config.toml
hidden_size = 320
num_attention_heads = 5
intermediate_size = 1280
positions = "rope"
qk_norm = true
init = "orth"
init_std_up = 0.0283
learning_rate = 0.00359
beta2 = 0.99
lr_head = 0.00907
batch_tokens = 131072
Each number is 128 + 32 x the weight over its row's rms, rounded and kept within 0 to 255. Layers, rows and columns count from 0. Numbers have three digits each. The size before them is the row's rms in percent of the matrix's.

# layer 3 attention query, 320x320, rms 0.0432, rows 317-319, columns 256-287
114:124143070107126163181122113153112110146152153097126082120135146117069142089111152065121175145123
101:129114159118118145101106079082170123096147104095119145120114099135095140104136102107158173103101
104:106148153164131053102128100128126098127093141108124129120125107143156121162128128144159113100099
# layer 3 attention key, 320x320, rms 0.0459, rows 317-319, columns 256-287
122:112102126069147173104131132124053131117138122111149093210101161151094174132136142130111172143192
108:142113134147095125219141101132090141118075140148154098194133179133099101208159165141181179157099
109:112124140190128097156164122119162171132099167156108182104154119107179077171118140112145136100070
# layer 3 attention value, 320x320, rms 0.0559, rows 256-319, columns 256-287
087:148113092054142144145129107067172113152122034121119146175128097134134101108150144077123124133161
090:108105132210140155111090114112086092153163112113153194097088098090082103138117099090074179090129
091:069108147128116101124133175095146173100159182141136144131088132135123082158108081119110114149094
091:115142126115171168101123141076109082120125123113093117147148153135156111121110163144123128147109
090:166125070144079167148193161057142082115144103100102149170126145128109121149143087167166155115092
087:130127137177137139117142125086089086097155094110155108140135073126169131125133111156128081118178
085:103085120142079087123094129139086176160089134157077168115105121140172144148175124074148056073100
091:165127154164117112084171096119123148115089083072136131139167129118122173136142121157086099124103
094:153144167145065058123195091216064138108145145123165133100086129148081125084198105078162103154177
089:124183075128076144124068128135151096142175202115123131164162121106088138120157057096147131121156
092:099126139129092156106173166145104114168163123151152080115186115105149167127132092165144116128117
087:151124085152097156140146144136068135151120141115078177136142136164162087156143133156134072152179
087:179157100123148152117104109075106146067146083123144147100140066109101159123109114076071184116141
088:101114082168126099129092171112155153147141131106057122108220150181156170133149175100123078149152
087:105094133206112059091098118185087126091140115134158130125136121127119124158169111104146154127138
094:124152147116148142162091119118131188194172096145115135131137132101129130077101132134140145137143
086:159144116124065185112099173118124151103088143142128128087098112141146101151062122128154135140088
093:117142098158130204123111094163087071163127154160161140136127134127109075175125154152166208089119
088:060132095088089129119106134146127076150115044112126119109144165130135138119181111139154152145092
086:115085125195055151193119108117145124144138121101172203120165117138124098157110097178159143116175
098:097126145074243126080187143086147208168062099159101116080123101176185096087159139136112147111072
084:143119114182092144136117147155128163119142106181147098088117111144140172196122157110104065127123
097:120090121171177089075168110102073090167103085121114160198213130087104107090148110107121099131141
084:109127083130124117118149147094131099162088112081147111159119116114157061084189125131235059128103
092:097128177115106149112091123132164104183125152151110087098156119130132169063082044126058166153111
094:107189122129147192115130118166116105095090164171120061137139141133074117132165124167136144182187
085:165117137133133113108087119165093106111131083060194170061096057101189153101155132162133200121145
091:089144144070169140174156157134165095072151082106169094154116092081143106144119141171140155152144
089:104154133097101157116135131107133125137125157161118122116091187151085116125136078092096156101125
093:122130121128171144135154149111164110140140114144087139122115036139080056136131165163135197139108
088:122146096156173128128134114168125079167188090100181110111156096102147171088068184187113098144160
085:131096166125138160109139117093140117115134137104086084108104176122125075090133161106095137127131
090:143082082063192128132101131103141168123158091079098174141129112115133128152104101099123167109098
088:182183146136084124095129089216223212134152127132139174061148080171149138153150111132164120106039
094:186069138082118085140188122097136181131161131117141161097098097140193109082169131087140079165156
084:119148128069072092125148112128131127091163132135129104121097173165137110193122099042066186135161
096:150124176158108151140191082120110129133190093136166121161137092097175138034162163159140124221160
090:116068122113172150154153110147124114124179114107092101157102127082146105140070086113081202101079
092:137133129082190149085051142115104146046139152146148109133154123109160123125096171150112165131115
088:145123081181099161110083132188120073117139111066178099129146128134115197158120098168112158070110
090:146108156151137132117089173075188107166058123139090147140131155103122111157107093087114119122103
085:092131136142157168137089119116122137131149180146057179113156195151087120169077082099132150117149
090:135072142158080123119116108156176127151109127157189128130126144111120207145134117099145169141123
089:179088083097125097168178162095175162107117059167187128134094096130150126153144098135155132094148
089:162092133165164102127114122105093142085085112080101167073125162146103077150151185095132105121129
091:118134149124159178127039176106114123145124168090105132172121148095116122120132119124147118139164
098:138120091094133114095153156093108108122115105128088150138105069104133128181117128179135152077125
089:126099115115133170147157184153181100119099120128131051116159107115152187153145148166176168126077
091:175138134171072123110143143156089133105148126149140082150157111134156123119204080116146079138143
095:140089163162149122111115197094065172136168082107135070148086156192149103157120111114097108083144
092:140169134103071110081121143105143105116120142134126137109110140141121161148153110113135089148176
088:114127080121113099119100091176163155077170152139146181123082028077128058130147147111094116105071
090:088114113158123119099128123050116067140142080100130089103171132123109149130124124086139115130137
081:128153143117131107156142158116103147134103113077135182088079126130182151200145101137066158081142
098:100169095167137086087059138071155130123097134117103153067110150086135080153167154091092158115156
093:156134161104124159113112074102164237075081106141115145082122090180123159131138133114143088077125
093:104081137128151176047151122105144155099076098205130107136141141091136186166185109061182171141096
088:119110111174106158075160077121118130131107131109109142136089153133139161085000110132162140130124
089:162151125145116075146103188087102167114107149134115105128131154124127079140112189145074107107177
087:116106128114175147080086094140174091084122160135174106105136132085133142053140097121136167098118
087:040137119177097108124109126096067101166133113136183095212181136072120164123105143147138125110162
093:102079093157086127150148172189108104167120085130136168184164119180090173112079129098103124098151
084:083175099127069091068140161132106097106118190119133117156171115121058121172106181113137139130158
092:118109138143122069126156127104128155129123092203092156146129075118138159117172146109087196122087
# layer 3 attention output (transposed), 320x320, rms 0.113, rows 256-319, columns 256-287
080:153110143114079117108177111062117203130118112139091135079100131074074117130108144185108195133154
082:119143123091133140160088142162112114160154122127167141083129133129087135084129067103152192143078
082:155144136115123132115150109116111120091197136087152080135084072078122192087143203092122139085088
085:085095100161136140164189145122140163125097122117132139142145096199085116140191129074085179096133
091:117122133124139141163122158142098150124117149119218168114148151119110204122121095102153142130112
081:101156070066151129183066149149192133142114121094120166099160102074129160109117132131090130113116
081:137124114107176134108117074162174123124149139119128079079091122150135098137162108114153144107152
079:106104188124124136071091138106105093121182145201103120101092090053131202115184100120162027107067
081:130140136112158175122109111138131090145161172140146143193127126090130086150169056122129150114097
079:099117132084137131102139126124134097169138100149120085076165106174163110148116148124102197120103
085:176122176073147113133127103070116106129151144108161137182100132120179156112111154115127157110115
081:138117060136127131113164132141153080115149119148119111076172120177152094098114183132123126151104
074:108165146127158113104181102117109158157101129139143126099077089135088117145143087111172129141089
085:088178123107119188141179158133110153160101187107116164130184172118129122076088162120121044108141
077:133142112131091082138151109149109064112102121167158125212150142123143059139158055135108097160080
090:153095116144139113139134106142088117140090172143094057143127083124105138119134146112160126133130
085:169122100162130188184098105150191128160156073158128140130193119085122074129085179204148136108072
084:126191115181115113140096183190185138088180112145067110069151172130131091160068109145129086145146
083:098113070167139164089179099098218164093119196117103103069176112168116138086136109164092115111141
081:155173142138144093103143119154156126148180125119109168132140092131140196108057126139131031131143
085:159126085147097118093187136088171151131123103145190132087094117113140159089129136132088098092128
072:179163143138119114200127127141161133132122168123136136178129105140101130173114102132145104134060
084:185108138117159155135098083154109135130087141110130114135114142182113031150110160114140112132101
078:153138159129120139081090131100162176127151097104142117159071149126136128095154152145097131127100
083:133031133169141105146078087113107114137179182125122114152077130150097130125195137157138142115083
083:104133098145177149100132098173056155106114118157162091056101131102159140136188141100117156114075
076:139119160088110103174169089088124177134131068102117125102178077053103118144148106104111100106182
079:067115051148141125138140144076132119091101139069093139164081092133122164142132114159042084168143
081:072135118124137131149174153068131134159128123153196135118064125127131145096104113111186146164112
085:101142110175165147081202117139134090121120136145136162138166112132120110111062056155109147151137
086:108102141170103112075149102140133106107148140052081099139163137167157110102162085181091197146091
077:157144121149072163056120127105109164138136099106133091142165093137091140150085136110089138183147
082:132133063131112085122121194127173110132214116183150108146161121156108152076102091108111157165111
083:157136081205134085154114148150107144133186201131077098118101117132158140165146109142091086128115
083:153150106113131079151137129141111122145187138111112134175170153146098133104208134116103155148167
073:151107105113190103065123059069096127115115124101118129167118117156049184125132126152133120161162
089:163104124171083140116132154139129141163115079088165181082118125163166053105178108157198144148108
085:162160114071104160049150149094166100113141141171166070162163163102144140159130156125135092146114
081:140133128123090177132102075107096135137188068130098121127117056105125143161115106129097150115161
086:123138132134111157042127081127111173124110113072103178091139117118100147149091154120123100097070
091:112080122141065105136129131105116108137158164066059107126126146115113123127170112150106068114206
083:121118088022192115082093127119175138146143101108107112140127108115130097114126131128184096142127
083:151158117149155077081120117096079119161146109093142131132124100073151189166085082110108097030141
083:131137100193147132072166083179134122133117142134083104111162131119118090112072087097110113115142
084:078170141104162125148126152166134094150150141120089131111166122102116159135203063060092085114150
087:108129125123130136118166129194133159162133121136095131120159135139148079152166178167125156148089
095:093133122106103167188137132104127185117166102147123171131090125100158095120170097123108168086020
082:130131119122106126107100105136119125079125108102108120076105168106092103157089082188134120077112
084:168130077192122158117081083099082113155128138143154097156112146096177132148085126094130146074045
081:124154142140101143123117120146183098167112156137093149149141168117127070138126103134091074162115
083:139114132090150085140141104094124154142103104118167141120086088111171075159128099153111073125100
082:113106114085105149112138110145099088089185140079144114100124089063124090149167105183099195167139
082:119145161070095087134121201130136104163045162149116144111158118101141152132116152126152162201079
085:102230122073129140115106079116126114079157077170095102126152110130141111190123130133151069073101
086:100111141119136126081120110150152172115120067122086138145127144121080088108150102089089186141102
079:116217189149110103148187125161166118163124122180109119121172134128104179182201105126153169155101
091:088136142110098155134120079111100152127124094169101144128130177157108088166128116074167125139080
078:139154138152142159131184101108125056149155110127147080121155085111108174124185126085129122147131
079:142080116127174083137176148169147093106127182101073111128143114143127079143078173175126095186068
081:165083140127118100119185102105129084133093138068092119056078146119131177135090083105079085096181
078:160114149168120098109146129115108096076152119090130107021106124111093108094138127119115092134154
085:120106124175086130151046105119154137146140125171095112110035099104112100147099126132112093123078
084:149119145169060149152116132083123110117148093149125154120172114136158098146113134122116103099184
087:089146116124129151124133119119122123141177130101140114123098152158109150109175062112204080145136
# layer 3 MLP up, 1280x320, rms 0.097, rows 0-138, columns 256-287
111:170174154159121094101107182146151092135098143094191093100104081110063041112112065147144165085131
111:155116088118149193139159074179129117077214121122177131134128150166141142093123110129171113183124
100:140198090173192133127186133138150159079106066132139112102117119134169082109136093150175131165175
105:126174144108154146155098135199116123156174097118114105121118169137128135147129124141167195154117
100:101078125134159145167147129185131100080131121132142135160151137117172084076109162069123145125136
103:141121097103082150103125143079114134103152159183150138109120152136145099170103144113099183071132
102:216114146139177110131148134156171162149114177105132160161114135073072142118232096131207175112102
086:123149139129104140115142182111120120124095182054089137143160132165118142090170060143032080099191
113:140142090108098094114121113109104089136112128121075110109137171132102171120167134145115178187110
100:082148137162144084065111189131146118087127143169115197092106142155157120127160129098149161132078
107:104107132084071122184108109120128131099135134127148132069154186088118070138129181182160169165127
097:128138140159174155113120110141109090156150149086150148092195132134113136084166135220098144146100
102:079140114083170123107197102120136093130067107109158151116164215150154126119099127140170155136176
089:131116069122105112153136114207142160133129151095133108104134144144105075140106136138069174145136
103:095131081131141147072163200097187113122107144085106111109146100114178130126148096189163210099139
098:176120152136095162122097126108178072192121123144178079139121133168185171132143117120086102076156
108:173175117116122131094099154143105131170175134093149131156174139097112162124151096117109099104083
115:123198119136148101097180098134182125140126140180130151118116153183140069086161121210147158074128
099:100095132136140133076162138142142103136190133165134136149108127097100111100162091226170053153145
099:107120124085129082115110121135129150139159110137181123086150092115135060073142139159165093135106
100:110124131104152156104167091133110080122142111175100045119096118107158092108132094086208138120137
091:148132123161071130143036120165168106110103110118129145124148157141156070141095162086167164166138
067:180147089145118161114126073147181131088113085183126097150157180163153094121097135101191095097148
100:093136104160124082084126087150099119137186159111154132150132120065094123122155146110121151161109
086:139177080093139151078060117112131118173136072113072105139170107118132163127120162128212112130104
107:103168088097110113062167146160139178162103129150107163117102117131181126120167148160135136151122
099:141139096124139112117172136123115179162147135168096212113130134163112114135151134131066105102142
120:144119165133196089120086198128134138109115141093109162115162163127149167123170106136075204151091
103:089098143143094149135092128122050069129147116146143113106111111191124059130134154091121153102118
103:180122142175222142123090119143116084130151148134086102096123163139178090138139156095157165178132
088:139109108173175103161132131122116134170139131083164128158150195141102137118099049080158128105092
048:114173198127114140133132168080175088166144105166156130140155111118106128105136098146131150077147
108:120153116134112103126154209099115098150132145133141115170139136149121108173146144117117127083173
120:099093150161043107130112123110131205104157137094127093154099144127079113068151166162104122141089
077:193156114123161154109102144116141152091182101136153152129072117131121171132135090139107107124134
089:140089142123124116131128124115160147093147087111098118117105110116125091107115062149108128066084
101:155162102216154169106130166205091192174101133158158123082101133125133118109151066162134095079088
102:150111193132151144140045141123172179140109109109170145137146087112140092076128158074137141181123
105:110123075156068142113077141126117074144097116125124165086100166118148067081111121078162069099123
097:085118128093116082212073151123156150111146102138150167148144219086147095043180081137143114096175
090:093069130131100116079122153107146107098133181125186145200123080127158114102095152152106141141127
108:114163136080170123121135113080111122140137145096182143098112117035119115143132144114098087134141
087:101125125069143096137089149132107079179171164051124129157088174153132151170137141156104117122142
106:152059074100130141133120185061144094130135170140172123138125129104139123171111144098137094144129
105:148101167150149124137108126119191201148115126151091160119120129185082079116119149119137074101109
109:123169104125161131113113118112090129141134157114123175136125129170084150121107139101143118101138
105:128143099127097068065101122125123159123107149088112165138151134178131118147089163118107204152118
092:077055116103081148120085148125082167107141192125134129130162141188184097119146121153196078095141
095:101060105140142127069149164143174187120107105154140131104145170109161065131074177167082170116096
105:118124136138122084121122177107159168111084100110090083119120118057128134171145152148148106121112
098:136140141135134169070116146140124088067150159105132129181106100137113075120135095153106119105195
084:153111209169077141125145141065131096133119118131061113130135163131065094065142125123048122163140
096:106134163140128164051105120155052144138152134115163157137201136154151156185149168124153151108131
084:142125122145117081154121145079209163116128118097059118145180142065132173097179106118110101144142
086:145099151121152073108132088172134152079078123144130140078075163106127111095110131117065088172118
098:057149123062138136157106190078162091093203141062131107053117141162151135131133052157072126121113
096:175167184121144141144165139113088143071171113211169111130105099092094113116077126079175075141110
100:148062093158125065119124140181122149107083157138090138104102192153077169093137134106130085121133
110:106071113158148154153100149106109164147143118113086077088124159131109188098134125132118158107127
084:143080129102070081096139141125133125092117138138067058192131111144101145128163118161160108127095
093:174136148131117140094112165098142125153148122116169103138143119133114151126135111152124110098147
084:150110109143080155173155146141164128127153069133161172120151146136151116116215201091188063114107
093:130106143084185133123050134148162129137132133117153087088149107109172116107200162117115147121053
107:172164125136065103081146084157134082121165086145168185154115139111100107103149088128140134137091
095:124127155067112103104098103111166106114096165138138184092134152153133086104122103149143134108096
102:133145088155105086116126086131131123114117133113111097126106124161113149119152162174140124131094
093:139103128118125170181134118142107109151129133074104113165096129088151036141108133149170107133132
104:153097097085085122151088185112199178164136159117189083071097106059111144104169144111130123123164
099:124168073087157131173120137147141107129117111120088121125139143189077077092090151144130086096170
102:149126104146152103125169170145115150127151178126090063146089171158146078148130125096105158062126
098:167062187136235131084128127153059131138133155157118077084085101121087080072126143135119120125127
095:121156135049143105137097110098124070158138126142098180098119075110099073146174107126147154165167
091:128071156141094140098085081125138122107078142162107148092136109091128102175072185105086089086082
102:119155139122186164132111134117109112161091101145124126155097109110143225144165115131119141126160
100:154113153121181117118125101090188133079102109114183202221078131111174105110125158100153114121148
092:103128130109103099128143130170169166117138152056125090149056140167114154173158079114155100097149
099:173142060165120128113142132135115146084130178129119095087114217156141137161124176109133131094117
096:155121180121114144132141121141169173175116179127128153112092167161082140118109111086143080140188
089:112110092123144120134095048149135136129099127108176135124110099125095081083136117111101174175141
104:118172132145112073117143075112142109135207104091107182165124210184135118098111139122117065121155
038:133135133135120170086111071110107134125162127132147139166100159146120090119113130082160098092095
095:068150127152137176183102114111155159147177106110123162123119139130124072181076129115119149073066
093:078160101096115152096197099140118099130171147108112159102124134131102096101113107061133148094163
092:172112134109098091120093118127176099070147110118164106148155148087107145144136119097079157126147
103:149125118078090102144122130043106142100106127123168084132154119166158112112128166081168225111105
112:106144124101129165083110131101133124152157062133164090111106155178121098099211148182127180109156
097:120108164135126182120175164152133051119128139156067082132166108158095174068108106180179132139127
105:140138104129150204092153148107129134140159099122159097125073201115113132116125111151129152086097
099:123136114132127114141150141145122135098182099069067091148101143106103144093089163112219161127172
099:151141135113158129225069191153158163149151099081018142127179158120112152191173116098132103082188
109:172133121114095187137127135181140163149141162150139175185124139136075091133156114104154205131109
078:092156150110125145091153110141149080170165175121165201152186080074115095115181065092144102142139
094:175112147134096173122091145141167155172113134179151153145140158116094165051200126101148130157144
102:144124139079179152127154179164165146136117163141130135177109070084196141136154098152197075138118
100:152142141093129163125094110093142114117150193083118159085116166190114128144149151123155143208088
092:155131129167123099106144091135098110138178130115119125100126128149166163092141114100137114116120
099:135104114096182137177110082138160128161125165096060181079127099149167115140119152073166136108164
111:161199143186139113124060131192144099098104113153136108107135146007117072127135139130098103147133
099:147149139122156112143060110186109104130074131105143087121093155090119090104119122129116059139165
110:103175123188081161160062076153106075149143098117177140167120113112202135088077083116124154076105
095:152116151138215108184152190127112175140132172127173123149064152082139066132106167143094066052135
105:180118096128129148117169166163129162076184156135135086184154087213145132094150156158129147119186
103:154147136121090114173122100135140129141121147104142165062142159195105055116185104115169133098172
103:188159061151086124128071155128150133148084123090121113103088133122127103102131073085152078135067
104:156117119094064123182147093162135108109111122062169125113151146074102115121194124149153119125152
106:169111163138113142172159197111140159067165115085153116124140177134111147147189071099158100162107
104:164091116111150115191135137159148162129182103153107063170141145156092185126178094205177148080114
099:110140181174162100153131133174157127121097141114085129134070152099135161131080141143122140152091
096:054112160095175139081167138169119107099125158121157166111115164163132141185129126105176135145093
107:198097133171107138084052140173105150163149097089082095094100168085103154139129174155108106107146
097:101161119159122136100194122132147157120165134121108132146127136128119062137123118119172111110141
110:122153130167114117066121125130124165099190197157115081116119118141117133101087107147151068070126
100:058132147133102190158119168144169221129152138152139066083074169184076125134077178114151157048179
115:140143144090108144096133122075183155111106180066087056158138132101131123042156158137153152144047
086:082143096113144123113120182121129102142124139129089132129121145130053108085109194100084179102117
096:174169116134081149122103079130193111164099094112134168185123086113149107125122182089133068150096
052:076168082127139145077151110138132102132109111128148133084168111085100080159140120083131103162111
112:190136155085146149088184137086132141170157159120102108130151151123126156133132085178069080155076
090:153152149064181121139184144131126100144068150164155096176198102130142148092098207106147123172151
098:162139093155146133084153140120082102148151189065103120125114076122103125156113116193145142160158
104:107116121188130100042167116069151146082118121139117116070121128186146075087054164157147131155097
091:113138111093144116204156105186101085149164115150060124158144119106120157128159112120083129104150
102:166160113106165122136131126117188088140103126108082160154147129103184108148119126148174109139190
107:173157132141138138087145133120132119158111147132100134099116176130107104145142128130085119119123
115:111147103126172107100160211173143118141114142107111123086084149166133107181129145157124111175171
110:166169136159160131168143093165142121148062148105166132141152159167132087092085101138165090089110
098:121121120086079142129075131103103174129171153092125167109151145110113077121116106141087129088106
095:129110106123105188129137086102111083100118062123104130139156146077098131157119146173098122086159
109:102146092227180111151208097101139084119128150175115108167079132151118129074084114153139099153063
094:111073094127171135103189160110198108107119084120093152087098123110135138065135115093125142106164
096:079136068151169143079160047149106174078095115126145149121132143160151140194183096166203148130116
100:088126146180128179139132175145111137176147106149123138123158102137136139147138151075166151178092
089:127115125144138102136118161072128112144125188143132107141174171106106113135144078111185033113127
097:140142169160161127112117112112114122138156101085135111144122139124049097115108130121098134118081
092:162109091124171136153140179149178072132119101039141171114190126138106094113083101147090099102138
106:158128110092102119166123132115106137124142123176067145114103134081083116074134074161135160061105
101:161057129122165146086089115186082123155178096065152094116143171133165145112207091118154126105102
098:110143109109168128129141117092103140164149140147099088129094143121075116200107134081129148173141
101:175094109133165099123096116084125124101163160107151133197150124115104122093114151102153105159107
# layer 3 MLP down (transposed), 1280x320, rms 0.0858, rows 0-137, columns 256-287
110:184154150136125109153130135104108163127124112154082104101078117057141093104159075137111099103090
109:197076113097101135125121131097132169154085168108183130124134149104123142177078089092146106144159
106:120057151141136062210085164166165133156108134140161155089145121128163110100093153179185131136152
107:133079169117124172104139171182173148160118130100151151118115146175141057159090085120074138122155
101:070174158098111099143171147108120122048079131132074120118101188085207189086160149130127118134173
110:087111131103151059123113091132111069073172147140095102131153180111125171088093160144117108133163
105:181120122046124115066164156163090152103136071177106090160165121123130155206168131178094158150101
082:104154126059170106110114128110104121158104177113142143071093105133100173199064185143131119163137
109:144164145221138134122120160111188132092106068199153112158106093168099122136108112113136037113087
110:096154158113145136145102103127114159057107130111223110132098145136182083120059104114082165125145
109:168175164124147149126191138165125129082091143144160161175120127114119076145123093107083156142201
091:152134120122205109173167123107169089181135133129137167160074127154127160139088175136117137176132
104:158164123188140123109206077080110155106148132123132120087186108139100080085131141080175122192119
094:104112149078169095137127079132114118148092202139094094163041124092127143125141151138151070110181
106:136120120042131150137152165098150148130127172121103143134098074186131105147093068175123142097061
105:179093124063080142088108128121095103162141105144130130099172116208139123130140152168133100101135
107:046103079063080072122113141119143189145150151153132174105133126097133081144096072092110064146150
100:171107086103146090097159131148159123111144134148092127117042139170165104232170167141155148157130
103:133139087187101092134134116159118117099151138126090103154126128087100160163109120169092141184163
095:100167120108205113110133117127087095199129164131153085149208120158166115171093100107104089165109
107:073167114098158089116115107102120096111108140106086224128108135094182122123137118101142207123137
094:102096101171089117120098095158151089073117106136108230169145090118090164104093170129095177146060
073:078082123121121122097154125128108119103142095174077151117172151117093178119196153181156139089096
085:099172098104164138255093126148138151116150103163185143124166172175128096136101188128140119190101
079:087139127172136165132189122076154077153150153132142160104150129158102113155113118116128150180130
112:098216100126109107200118149135181140130066080125167132144111101116146108177126153073114138139122
091:145138092167169101109155073071102088078103122087127146142140098121098164137099104123109086174159
111:185143130135165168154067203126121028082155158155152109136127106142114145125133117129104174110110
107:152145104185104086159114124097162141067169096087138147075158148179146189145157176111143202174169
099:190134085168094137095136154115070158120116090176104112150175096172128121094181157133119100116102
095:094161145129149165095127141077154120120152154165075188129134137111126117122110125172119115117076
046:167087151078139148153147078150149128202169115113079140150130114182109134123085165075112092141149
118:143125136106169122142138157071060103096141132137078118096115120139108147084162161129158110115085
120:114134126159135144158115111136091168100178129158090131169160111118108141117075076106164181095164
059:137144139105110116135094176144115187121150100136161063116088144165155105097156122116134115106123
101:126130117133166158119121136153065139121165119193184113139147151124113169157113111180163117144088
106:132147103115157202131095151106177144150158096199141113172060164101106141128091144126123086148115
100:133101088129110123092106121131067125182165141095148134139163118114160197092136063116105095142159
102:091178094105096205105109214135147128067118076112094109094164101146184056116175176090143082116131
101:081193118173082100119150103069129102147092111114130129111142147179155102131119140164142110129128
098:119118115140100151092129145171083171105068093208146081152106114101198096141147086118067104102124
078:105174112108176157100122125130131123176106179117152112130089109149084145107117135136104162170146
093:134112121063195143148149121083150163151111143107170149167065094107177160131105122129170145106128
100:130100113156136137116115187152106126184144128057139148164155100071142098113158113187122107108107
091:068140143192172168092123177117161070105098128083136134185109157188108152094108172090111145111108
111:176131124121085160164111123160207169101158099160126188075117073148194122164069152114128198101106
089:120165126093149106095140147122137146142126186157137147116094110120111137170117142116072130145137
085:111103076183112158158121183092124092164149120133173127101189071122166158173125131116140120160154
099:128146176096124151131147140116145121104120158084086146111156103175110094148029089117138065122111
103:117162135093093107154088102110104054142158131129178140082143137148144126152133101140150144152086
099:104081149102099164093101148118163119094094158127117144132092115117102147077153119184100136132115
097:168144162150141099074149063093063112101038133122083180084148123129125135116107151161081141167099
112:152144097132165120120126034098154173124121039107163155160116087165137126139101138148126154147121
099:096159161085151171084106095134157197085158128083073115154056077086114159153146130118081128153149
088:137114086121127147131105073070131176128096163126115184093081122104157104172137178137125201150113
112:102129137149119122138183094076131116105165093115138121109179071150109145171126105132081122093111
094:098130118143159103103092129152056136124130166111185109145117099100088086151113135115152078135138
097:108132110162153071134144089100096109200134133113177111143081125160132142097134122163093088084173
115:184078152110169157093109101102078109122096119164112167121080113092131113091176155104123140175135
087:134098135064137147110086112048111110106118099093146113132062148092233107167132097122067093097178
089:044181152100196071122106108079099168145154117138111136122125165131062152121161017111124147078150
084:164162142078135130138157125040094101149067123111096151124097105160089099111133143120161154103124
092:150094078133164084128115132191081105125098088137142098188095074066168116085182065171126199083115
109:134153132089139156111084119066150126164139102111119157115137101110147137107098117196141113140107
102:168162149158141132098133102165132153120116146144132082092108124158215079109128083145187120095151
103:185121131108097124142132111133150098108131123123137170157098099144104178165139084175130177136100
091:152143102142148131091127155079137150136135147116119112095152127123141113158123137169092133227093
109:173141079128105101169106160104112150106141123134155153130139092102148155179096115137094110144155
099:178145134128127108085102156125140112073104164102082073178121195103149125084137137123120139103098
112:154105139122106120122157118131090125105146136139151122076139164130100102153097147136155088157176
113:133130150158155101151116160110183172125120176186148120087176096111108089129187164096200209158091
088:128182112146181062128181166152142114071142092143143136134108181117161127086156126120088102147114
105:140159199151148106105123136118112106125137188137164112135138115137116133157140088055091101144166
100:128106104074172171105123137147125165087126169068129141113098109151137175169118159207108096155133
098:072153126093108081127128146044140110087057093150140149147119086185129072052156119094110069149109
096:137187102130115194103143219122174097130094126121152140137142092111100114154105105155160158106142
094:171103130092127174125181125118118084049154133137121094151100142159119111153148112131126170055149
085:067176132164095164121135141116155145179088173129135100180102104155087156126104116130098139150155
086:121095139122090183149090164156151115126169086119129103168127125157190131140130150183124159103189
099:157089088102135111144153123087121147130095175154174116163116188121115086153057127164157132082146
033:196169119115116187131103137143033111098205053075168112110081124151086152164108113097095104150175
104:128165104121124149173139080075148128159141126131201130147118154162136143162144135154128117117112
093:147150056092117170064141113115237120094163131139114134157124029194121135116111096163115092181081
097:099139087111141144142183140129107153116116183084158105138141119136103134108128089214136175141132
113:108123144112053145137130149158191103080136149107151104100099129145140135106134106107088127123174
105:166173168103173127075120100122186170100154108130097122146119153111107130093114169097115136111081
102:078135109154127091085127190186106107119157152147176138147170136113120193125067133149117164087145
108:117147164095154136099074134091089140177123149113131123118112145082159144176099112056075115086131
090:113152059102130147127112156139138050180087141163158128102110109181118185142132089121080116143112
102:109167110136114169129135182153123175133124140137174126106081103156143153072129173142078103148132
090:133127119074118109113121135129154083138128137124188137200151103117183126187180115057151098055115
079:111153119087130119140141129195096125059137108122152141100121150135135178152160136086146085160141
102:139044132093185154121097168091116109138141197111154091185152131099120112092074178143121139130129
104:144115156139117080152123139084037108134127110099117201057158174121163102177129138182150088152119
108:101139096147115143163177140136177153138079092167135150107124137086102124178125167098080145174148
091:110129084123135155093115160203146083137146163128132171189167071073120087147117112191100139192136
087:160170132130098117150137136136126152127076116139107115111164093129136078130078180110160123151123
108:161170140127180123149097103108152104117152128099127165152091119140066116127170148184136130146157
097:084123100128162149135133054157142133135118125127111097109123167108126156113167084092159113149078
115:134216143111115200153103131181113107151085116146065068129079077122099157198155078136088072150165
096:114128191131134134126108065115143165120126154133130121112093055130090127102174121132080121108158
110:134124092087121135171143110091122175140117122118146172137091142121156136137154090111123163082155
089:096163126103119134127136134124106148207104193135173135110085114129113131115080086138101144159143
103:175090115098125123124068152095105159161132137066126158073114102063113165125104060106072151121110
097:083139116115097161150141131132114153115139105127095081084121091190201122131116172105151143137158
103:068136043129160123126179131148149139032089113158167153117115133185128169092155098139145109167092
088:150149125101160151152156138122118090149113144096096141110136106140132095121150077146159124154144
086:161172133126099166144178136092118142149116176159000064175120115162172133064095102191113181230117
090:094133094178137121103115099145119081129090156098214164107211123180153146150146152142170127164143
102:100121193147148121149174058076057128189147103151166122146079079171136141077116105132159164141085
095:182169199154117154101115164187218152066091079132136119155124077147141154090132089089143136154134
117:171165193125147076123163165133184138146154101178081178108063130160099099123124089172137154148095
102:067117126162114095098120178133128050114068115087147137152150141139133139127093072104148124089106
108:135181133084108122074155112109088115148092145115146176155111140065151137035137166161152129155139
096:142173069137153122163121100089068130111131106175166146103115113104109085072163098070088136116181
092:139115143170146140128161179181131189138156121133092115099116128163161150134105052083081143150150
051:116127119113108171122147095150135115110154109126161144159121040115133126159059090109164112128102
117:096171199157133104127110122100112127098092051051106178124098162115072127132116135129081142129075
101:148137139103139061121170164159136143127129096149109091098139041165105184165121170144098082163181
100:126165095148081102107135115060053175140116132129184118192091125120100114157132133151102109122131
107:107209155178152134159146101095114110103142115080163107175082136189067172119082098135103118184142
091:131123148147116166161152147156188075094131071117121116168155094147117049127065061171137136136128
110:156141145126149108141129037129153131128124098122133130092160055134137168138141146122108105134137
105:165127061067136095152137127046097141144075125095133089103180120147112075100141120173104079123081
093:130115126111125105109128194156097146096134146136195132118107108130134140205097157123108149134117
104:166130092162116087070137081120156190175171129104150060196118162061144120137143148094109160137185
101:067097174129137197125120152102130128138136077144163178142124080099137126130103144085105184116163
098:116142145127114164121195153116089146148154136112060169111140155137114121165138168110152135141191
122:088104156147075105103171118136159141111177165135094162182077098085146134170112075200109088128132
101:089120089139133187129130120132108154128145101167136085161175150150161140169111127130134101179141
098:097162163105129093116106139122058144106142116133077113165100155099156093116183111123107145165111
095:163120130128141144116104180092116101076123132145162094161075097126124168126079139075125090160170
095:131134074083166174122106073149123125100094072109089141136157099164130144179092144072140127103122
094:102131101184098130185150138149189099116185102145117116134139108114109089093032127156138172103162
091:147129143140158166093118196124135117142149046073177161102143124132197144139147134138099097159134
102:036195044110118114154107136112170117148106166124107172146135152165132133117158150098197117126149
100:120094133124108147111117130129178146152153124095100152196064126124118154115140090107171165139082
077:131176139089140140104088134069165130197089152119147124109112120122085159126119116113099134178160